python train.py --n_layer=15 --n_head=2 --d_mlp=192 --norm="rmsnorm" --positions="rope" --extras=["capped logits"] --init_std_down=0.00819 --optimizer="soap_variant" --lr=0.00818 --weight_decay=0.057 --warmup_steps=200 --decay_shape="linear" --batch_tokens=32768
Each number is 128 + 24 x the weight over its row's rms, rounded and kept within 0 to 255. Layers, rows and columns count from 0. The size above them is the row's rms in percent of the matrix's.

# layer 4 attention query, 64x64, rms 0.188, rows 17-31,49-63, columns 0-63
size [ 87 102 133 115 112 120 114 108 115 111 101 110 104 102 115 102  93 102  76  92  96 108 109  94  97 102  96  95  99  84]
[[ 74 118 105 191 159 121 107 135  95 121 172 108 135 125 120 133 140 126 164 100 118 139 178 131 160 149  98 142 129 154 134 127 126 108 132  89 142 120 153 142 156 155  94 106  81 127 116 159 172 132 119 130 140 121 149 158 140 118 154 162 126 110 105 129]
 [151 125 137 109 107 150 126 149 124 139 123 134 144 192 131 146 105 112 150  86 153 162 145 127 145 173 117  97 112 146 123  65 113 100 116 109 140 107 109 132 133 134  92 154 120 156 116 156 118  97 124 101 140 119 181 168 130 149 135 113  79 146 109 127]
 [109 166 123 168 132 150 137 181 125 149  92 145 121  90 163 128 133 101  94 121 112 136  93 150 111 102 118 139 136  94 118 140 136 135 138  87 113 134 100 114 145 150 117 120 147 131  84 133  96  77 165 140 107 101 124 114 124 127 162  87 156 139  89 106]
 [ 86 144 134 103 105 175  85 134 104  81 136 121 145 149 135 111 116 131 124 101 100 129 150 134 163 134 170 134 144 113 137 141  94 104 137 154 144 137 129 162 170 157 165 138  69 155 128 104 113 138 107 111 132  99 165 137 145 128 123 137 153 132 173 108]
 [ 98  99 101  94 146 154 142 118 120 128 152 119 175 142 105 104 137 109 113 131 115 110  93  86 125 124 124 142 141 124 120 149 130 128 105 125 121 100 113 108 107 202 126 164 147 113 117 137  68 110 116 144 152 120 121  94 184 127 110 121 151 113 116  83]
 [139 108  91 178 191 175 119 142 132 123 144 131  97 143  86 155 112  98 126 102 106 126 144 116 121 150 169 125 149 145 121 108 149  74 139 130 108 100 114 130 146 137 133 155 118 126 125 145 127 129  97 132 127  83  82 115 136 110  90 154 166 141 132 115]
 [136  98 177 157 132 173 144 123 124 124 174 116 138 102 167 145 126 117 125 140 141 117  89 132 130  88 114 132 102 101 169  73 115 125 148 138 132 154 142 141 122 166 108 134 183 108 150  77 100 138 142 138  99 146  99 148 139 118 145  99 129 117 125 134]
 [ 95 100  92 113 137  93 141 124  96 119 118  83 123 153  87  89 146  92 104 148 108  99 140 153 128 152 126 130  80 106 149 164 123 139  95 101 115 130 129 120 133 138 101 126 134 155 127 109 150 168 139 182 120 100 119 146 122 131 101 187 137 135 137 111]
 [160 153 109 121 152 135 129  96 147 124 144 146 152 111 181 101  97 105 120 138 132 137 163 155 105 155 112 103 152 137 149 167 138 176 158 144 129 141 117 128 106 113 153 142 124 177 124 153 128 158 140 101 123 168  82 120 122 129 117 119 131 119  60 111]
 [136 141 143 154 134 138 120 122  80 141 178 141 151 132 127 133  89 136 183 145  99  90 100 121 156 111  84 118 154 125 124  85 110 145 117 159 166 178 145 132 118 148 134 135 134 148 129 123 113 136  99 146 109 117 112 144 132 149 143 135  96  79  77 132]
 [ 93 134  84 138 112 127 131 141 105 106 141 101 122  84 117 114 140 165 158 111 180 152 125 165 101  62 105 123 153 117 121 177 149 125 158 132 136 125  97 100 113 134  72 137 143 158 131 160 114 116 125  97 125 100  95 121 128 139 127 109 128 116 133 113]
 [165 170 111 153 152 133 129 139 116 122 120 112 166 160 118 102 118  62 146 108 133 156 134 177 139 103  94 138  96 113  79 116 139 142 124 132 146 152 121 126 148 109 148 121  96 154 109 132 130 133 105 130 144 131 141  92 165  86 112 156 170  98 110 131]
 [107 143 155 141 107 109 130 158 123 109 142 121 123 157 117 148 118 115 153 140 131 103  95  99 163 117 145  98 130 167 132 126 103 170 139 145 117 153 159 153 110 138 129 149 124 190 144  56 143 176 119 147 135 137 162 122 161 148 110 141 171 124 106 131]
 [112 120 163 107 167 125 145 165 144 138 125 140  87 147 149 138 110  97 148 125 116 131 112 115 147 150 108 128 172 184 148 186 148  89 143 119 112 152 154 107 146 114 101 125 133  90 141 129  94 136 173  97 131 162  97 114 160 112 127 114 148 104 136 137]
 [156 121 163 148 137 131 138 111 132 137 124 135 141 177 129 121 135  99 111  73 100 157 122 124 117 134 119 141 152 168 135 169 185 140 164 106  71 125 101 162 151 135  91 141 112 143 129 154 109 146 149  92 128 102  97 131 106 116 106 115 115 168 130 131]
 [115 127 129 155 127 138 158 139  81 140 184 171  89  88 141 157 132 132 113 122 116 111 175 107 136 140 136 160  95 147 166 120 113  80 148 113 130 125 103 116 136 122 138 132 113 122 150 102 131 152 180 113  80 120 121 142  80 135 152 136 151 145 134 123]
 [120 134 157 109 101 160 157 138 153 164 103 135 116 117 157 157 150 133 138 110 115 148 160 145 122  76 163 112 155 118 150 115 142  91 118  95 151 134  72 110 150 115  94 164 146 143 131 125  94 112  66 137 130  81 134 116 148 142 104 112 121 136 128 120]
 [126 109  99 128 134 177 147 172 148 108  90 104 117 176 116 120 112 111 134 145 149 147 109 147 174 118 113  91  63 108 115 117 128 170 107 134 143 144 140  85 112 117 123 168 132 132 126 108 116 116  92 137 105 166 137 106 129 115 103 121  87 134 119 104]
 [122 151 100 129 131 128 146 106 134 107 104 103 108 114  80 119 127 114 144 136 169 177 148  96 122 171 102 155  96 183 157 147 151 107 149 119 133  96 144 121  96  97 131 167 148 160 132 130 151 139 120 141 128 134  96  96 156 156 134 143 148 166 153 145]
 [132 136 104 103 159 132 156 157  79 127 145 116 157 144 167 163 133  73  91 128  97 152 103 130 139 152 100 138 137 103 146 144 105 135 105 115 146 155 115 134 138 149 152 140 176 112 134 109 117 111 124 157 118 115  89  68 126 105 165 128 119 147 158 115]
 [132 116 149 132 155 130  96  86 108 130 139 103 103 125 148 143 116  96 131 139 103 102 148 135 133 145 131 137 175 141 157 137 149 129 128 132  96 123 156 119 133  80 132  37  81 139 111 146 140 137 132 108 126 131 108 147 186 164 103 129 135 100 128 122]
 [130 146 147 119 106 136 141 119 121 140 120 132 125 125 119 174 154 140  83 131 141 117 117  89 128 152 133 123  94 133 127 130  89 100 106 113  90  98 125  97 129  93 121  96 100 170 185 122 147 122  96 154  80 153 131 119 141 143 133 145 130 159 130 198]
 [102 115 112 125 106 147 131  94 181 140 120 106 141 160 106 126 149 114 137 182  90 143 136  96 101 138 107 106 148 172 138 111 133 117 120 141 110 132  97 147 124 119 109 186 127 170 104 171 102 139 110 135 124 145 150 129 103 147 140 148 126  85  84 146]
 [142 166 109 133 109 139 168  97 122 155 112 137 102 109  95 154 151 124  85 138 100 131 117 141 117 136 110 142 104 119 140 132 140 174 172 130 129 129 152 128  90 144 114 159 148 165 118 173  87 139 136 111 105 169 119 174 161 165 119  93 109 123 108 117]
 [123 109 138 140 126 111 148 108  99 156 144  65 102 177 124 120 106 146 159 150 124 175  94 131 116 118 139  88 105 121 139 175 158  99 163 133 149 116 112 165 112 102 132 111 175  97 142 146 145 139 129 123 144 161 128  91 136 134 127 154 100 137 129 152]
 [119 115 178 157 108  95 103 141 129 146 181 176 129 133 153  87  91 139 159 139 159 145 131 112 123 149 105 140 188 151 128 137 158 108 105 131 131 149 172 122 139 129 118 116 100 112 135 150 104 119 145  71 123 117 109 113 119 101 150 104 116 142 113 140]
 [118 139 139 134 120  97 141 117 127 131 125 153 130  93 111 118 126  92 168 116 131 109  60 128 135 125 190 169 134  81  93 153 114 159 114 143 174 150 121 135 172 153 121  99 131 127 138 130 132 130 109 110 127 108  74 117 138 144 143 134 160 128 164 145]
 [120 134 138 141  93 125 114  85 120  94 152 134 149 136 140 132 166 126 113 130 124 152 146 116 132 143 156 187 131 112 139 106 140 137  75 108  95  93 150 131 139 178 119 125  95 126 131 125  74 112 141 123 121  92 111 132  89 150 174 112 130  98 100  90]
 [ 84  93 144  93 114 115 150 157 169 116 154  98 160 159 158 115 138 120 153 113 118 126 115 159 115 144 124 136 144 158 113 125 189 126 115 135 156 143 103  97  91 141 125 108 147 126 138 128 135 177 130  78 156 148  92 128 156 111 127 137 146  89 117 137]
 [135 171 117 141 127 104 142 165 109 176 133  93 155 116 124  83 124 120  99 189 116 140 125 153 140  94 135 113 108 103 109 165 152 166 161 129 118  94 130 121 142 174 116 165 155 139  98 143 159 120 124 139 126 158 133 127 134 101 109 152 108 131 134 166]]
# layer 4 attention key, 32x64, rms 0.194, rows 17-31, columns 0-63
size [113 119  97  98 104 110  98  94  94  98 115 104  95  99 106]
[[103 112  94 131 140 144 110 131 147 149  98 137 142 115 129 162 143 144 159 123 160 138 135 146 113 138 142 167 128 145 198 103 122 109 172 161  96 111 162 143 135 101 194 129 126 137 107 104 146 141 129 118 138 131  93 151 118 104 168 173 144 107 135 142]
 [147 111 126 125 131  80 151 133 133 127 153 140 133 155 112 137 103 152 146 114  66 164  80 104 132  97 171 104 127 114  97 162 136 161 127 173 128 144 142 115 118 120 123 132 175 142  80 120 123  81 150 134 139 120 128 136 149 116 118  78 114 157 133 129]
 [157 190 125 117 148 167 102 109 131 141 108  99 145 129 148 111 135 113  91 111  93 115 138 117 104 145 168 147 113 171 118 135 155  88 131 108 117  79 124 143 110 153 132 108 140 153 138 112  78  97 134 133 110 104 129 167 100  97  96 110 137 100 140 134]
 [150 134  82 105 136 126 140 141 124  88 124 164 113 133 146 133  92 125 154 112 109 149 107 110 115 112 120 105 157 109  97 112 150  95 115 117 161 172 112 128 155  86 130 129 143 108 109 149 136 120 177 139 191 128 111 137  89  86 127  92  99 159 129 147]
 [164 175  95 124 116 141 133 131 143 117  96 148 187 119 118  78 146 128 141 132 130 120 105 119 123 129 132 153 107 142  87 107 117 149 116 136 130 178 121 136 135 112 165 163 138 125 136 130 163 125 180 116 140 182 116 176 128 132 149 117 118 122  89  94]
 [111 178  97 112 179 132 151 166 130 129 104 166 155  95 144 145 103 124 116 181 112 108 101 130 177  92 104 159  93  83 127 136 102 144 138 106 147 132 132 136 128 142 116 131 133 118 115 109 132 132 145 118 136 104 102 126 101 118 161 109 129 130 184 142]
 [155 103 108  98 109 101 127 130 153 125 142  99 112  96 115 117 123 120 167 151 182 146 134 171 158 116 153 144 118 177  98 143 127  77 142  95 180 142 141 118 121 129 120 134 122  86 139 139 189 108 118 114 145 108 135 149  99 115 124 127 152 120 127 110]
 [146 145 111 139 123 160 148 116 122 122 129 128 133 113 142 152 107 119 128  66 141 188  97 153 143 143 138  87 126  96 115  79 118 144 108 128 147 144 167 136 136 166  94 131 145 127 105  95 113  86 128 149  68 141 108 128 125  97 110  93 130 151 129 144]
 [156 152 132  89 147  84 116 152  60 108 140 124 158 154 151 118 129 122 120 105 156 156 164  94 130 139 161 110 106 128  96 129  91 158 118 121 151 126  97 180 164 107 103 108 115 137  73 124 132 108 112 133 139 108 131  94 140 140 129 134 111 133 112 124]
 [162 148 154 115 117 105 178 125 130  93 159 198 112 127 129 135 154 157 163 110 159 114 100 143  85 145 115 136 174 134 127 117 120 156 142 116 114 149 152 156 107 156 104 141  81 101 159 143 114 122 114 122 159 131 147 166 140 125 131 127 122 127 134 163]
 [118 146 173 125 135 120 103 144 109 104  69  67 107 145 149 115 110 121 136 136 131  75 184 132 165 163  97  95 126 152 102 100 158 118 127 154 101 146 119 108 125 107 128 125 153 118 142 145 134 128 107 110 146 167 151 160 158 132 115 130 131 125 147 145]
 [123 115 117 120 141 174 117 167 137 135 102 190 159 138 115  90 113 121 131  94 137 127 152 156 147 136  83 134 122 118 158 155 120 106 108 131  94 108 113 134  90 139 153  97 101 155 142 110 196 148 134 151 107 159 143 131 119 114 152 161 121 111 129 156]
 [174 117 108 108 107  86 116 146 112 116  83 115 122 180 102 108 150  94 106 136 119 157 131 143 142 122 161 101 104  94  97 167 136 129 115 116 158 131 100 127 102 160 112 148 151 115 114 144 118 139 145 113 115 165 158 113 140 102 126 113  95 147 170  86]
 [129 155 167 182 111 143 127 121 174 166 127  98 114 142 130 160 133 155 101 123 137 111 107 106 117 136 117 159 143 156  88  96 163 111 148 136  84 155 132 131 149 123 130 100 118  92 133 118 129 145 131 156 129 119 144  93 136 172 149 119  91 142 185 118]
 [115 102 112 138  87 187 108 152 117  75 126 105 139 111 124 154 140 136 106 122  92  98 109  99 141 142 161 155 117 107 141 101  91 120 143 100 116 134 137 133 158 169 145 133  87 186 104 142 131 152 105 159  94 105 133 119 133 159 144 127 119 135 146 142]]
# layer 4 attention value, 32x64, rms 0.214, rows 0-1, columns 0-63
size [110 111]
[[136 162 143 119 133 136 104 134 171 117 130 145  89 161 159 176 146 120 102 100 124 104 129  81 146 127 110 124 169 143 120 133 173 145 114 129  80 157 130 166 133 136 130 135  81 118 115 159 108 163 115 123 132 142 150 116 119 165 148  92 110 167 138 157]
 [132 129 103 141 101 135 118 184  98 122 101 122  90 121 132 118 139 127 132 161 115 131 108 130 156 122  59 117 115 143 138  84 102 140 128 115 134 145 144 112  96 123  98 176 130 177 163 138 126 150  83 110 150 128  91 137 129 151 148  80 146 113 140 143]]
# layer 4 attention output (transposed), 64x64, rms 0.195, rows 0,32, columns 0-63
size [102 103]
[[ 97 171 131 156 139 138 126 113 140 149 164  85 166 111 118 122 145 124 128 131 106 130 118 124 131  98 169 177 106 129 103 128 100 103 160 168 151  94 122 145 128 183 132 137 108 142 129  69 114 172  95 158 127 112 143 138 119 141 133 130 133  94 123 102]
 [109 127 152 152 128 183  82 188 148 137 110 153 147 171 137  91 135  98 117 116  90 109 113 161 129 107 104 156 135  83 131 156 150 141 129 109 112 134 133 114 142 101 138 154 111 113 164 135 116  96 126 128 112 110 154 123 128 120 168 175 106 128 144 146]]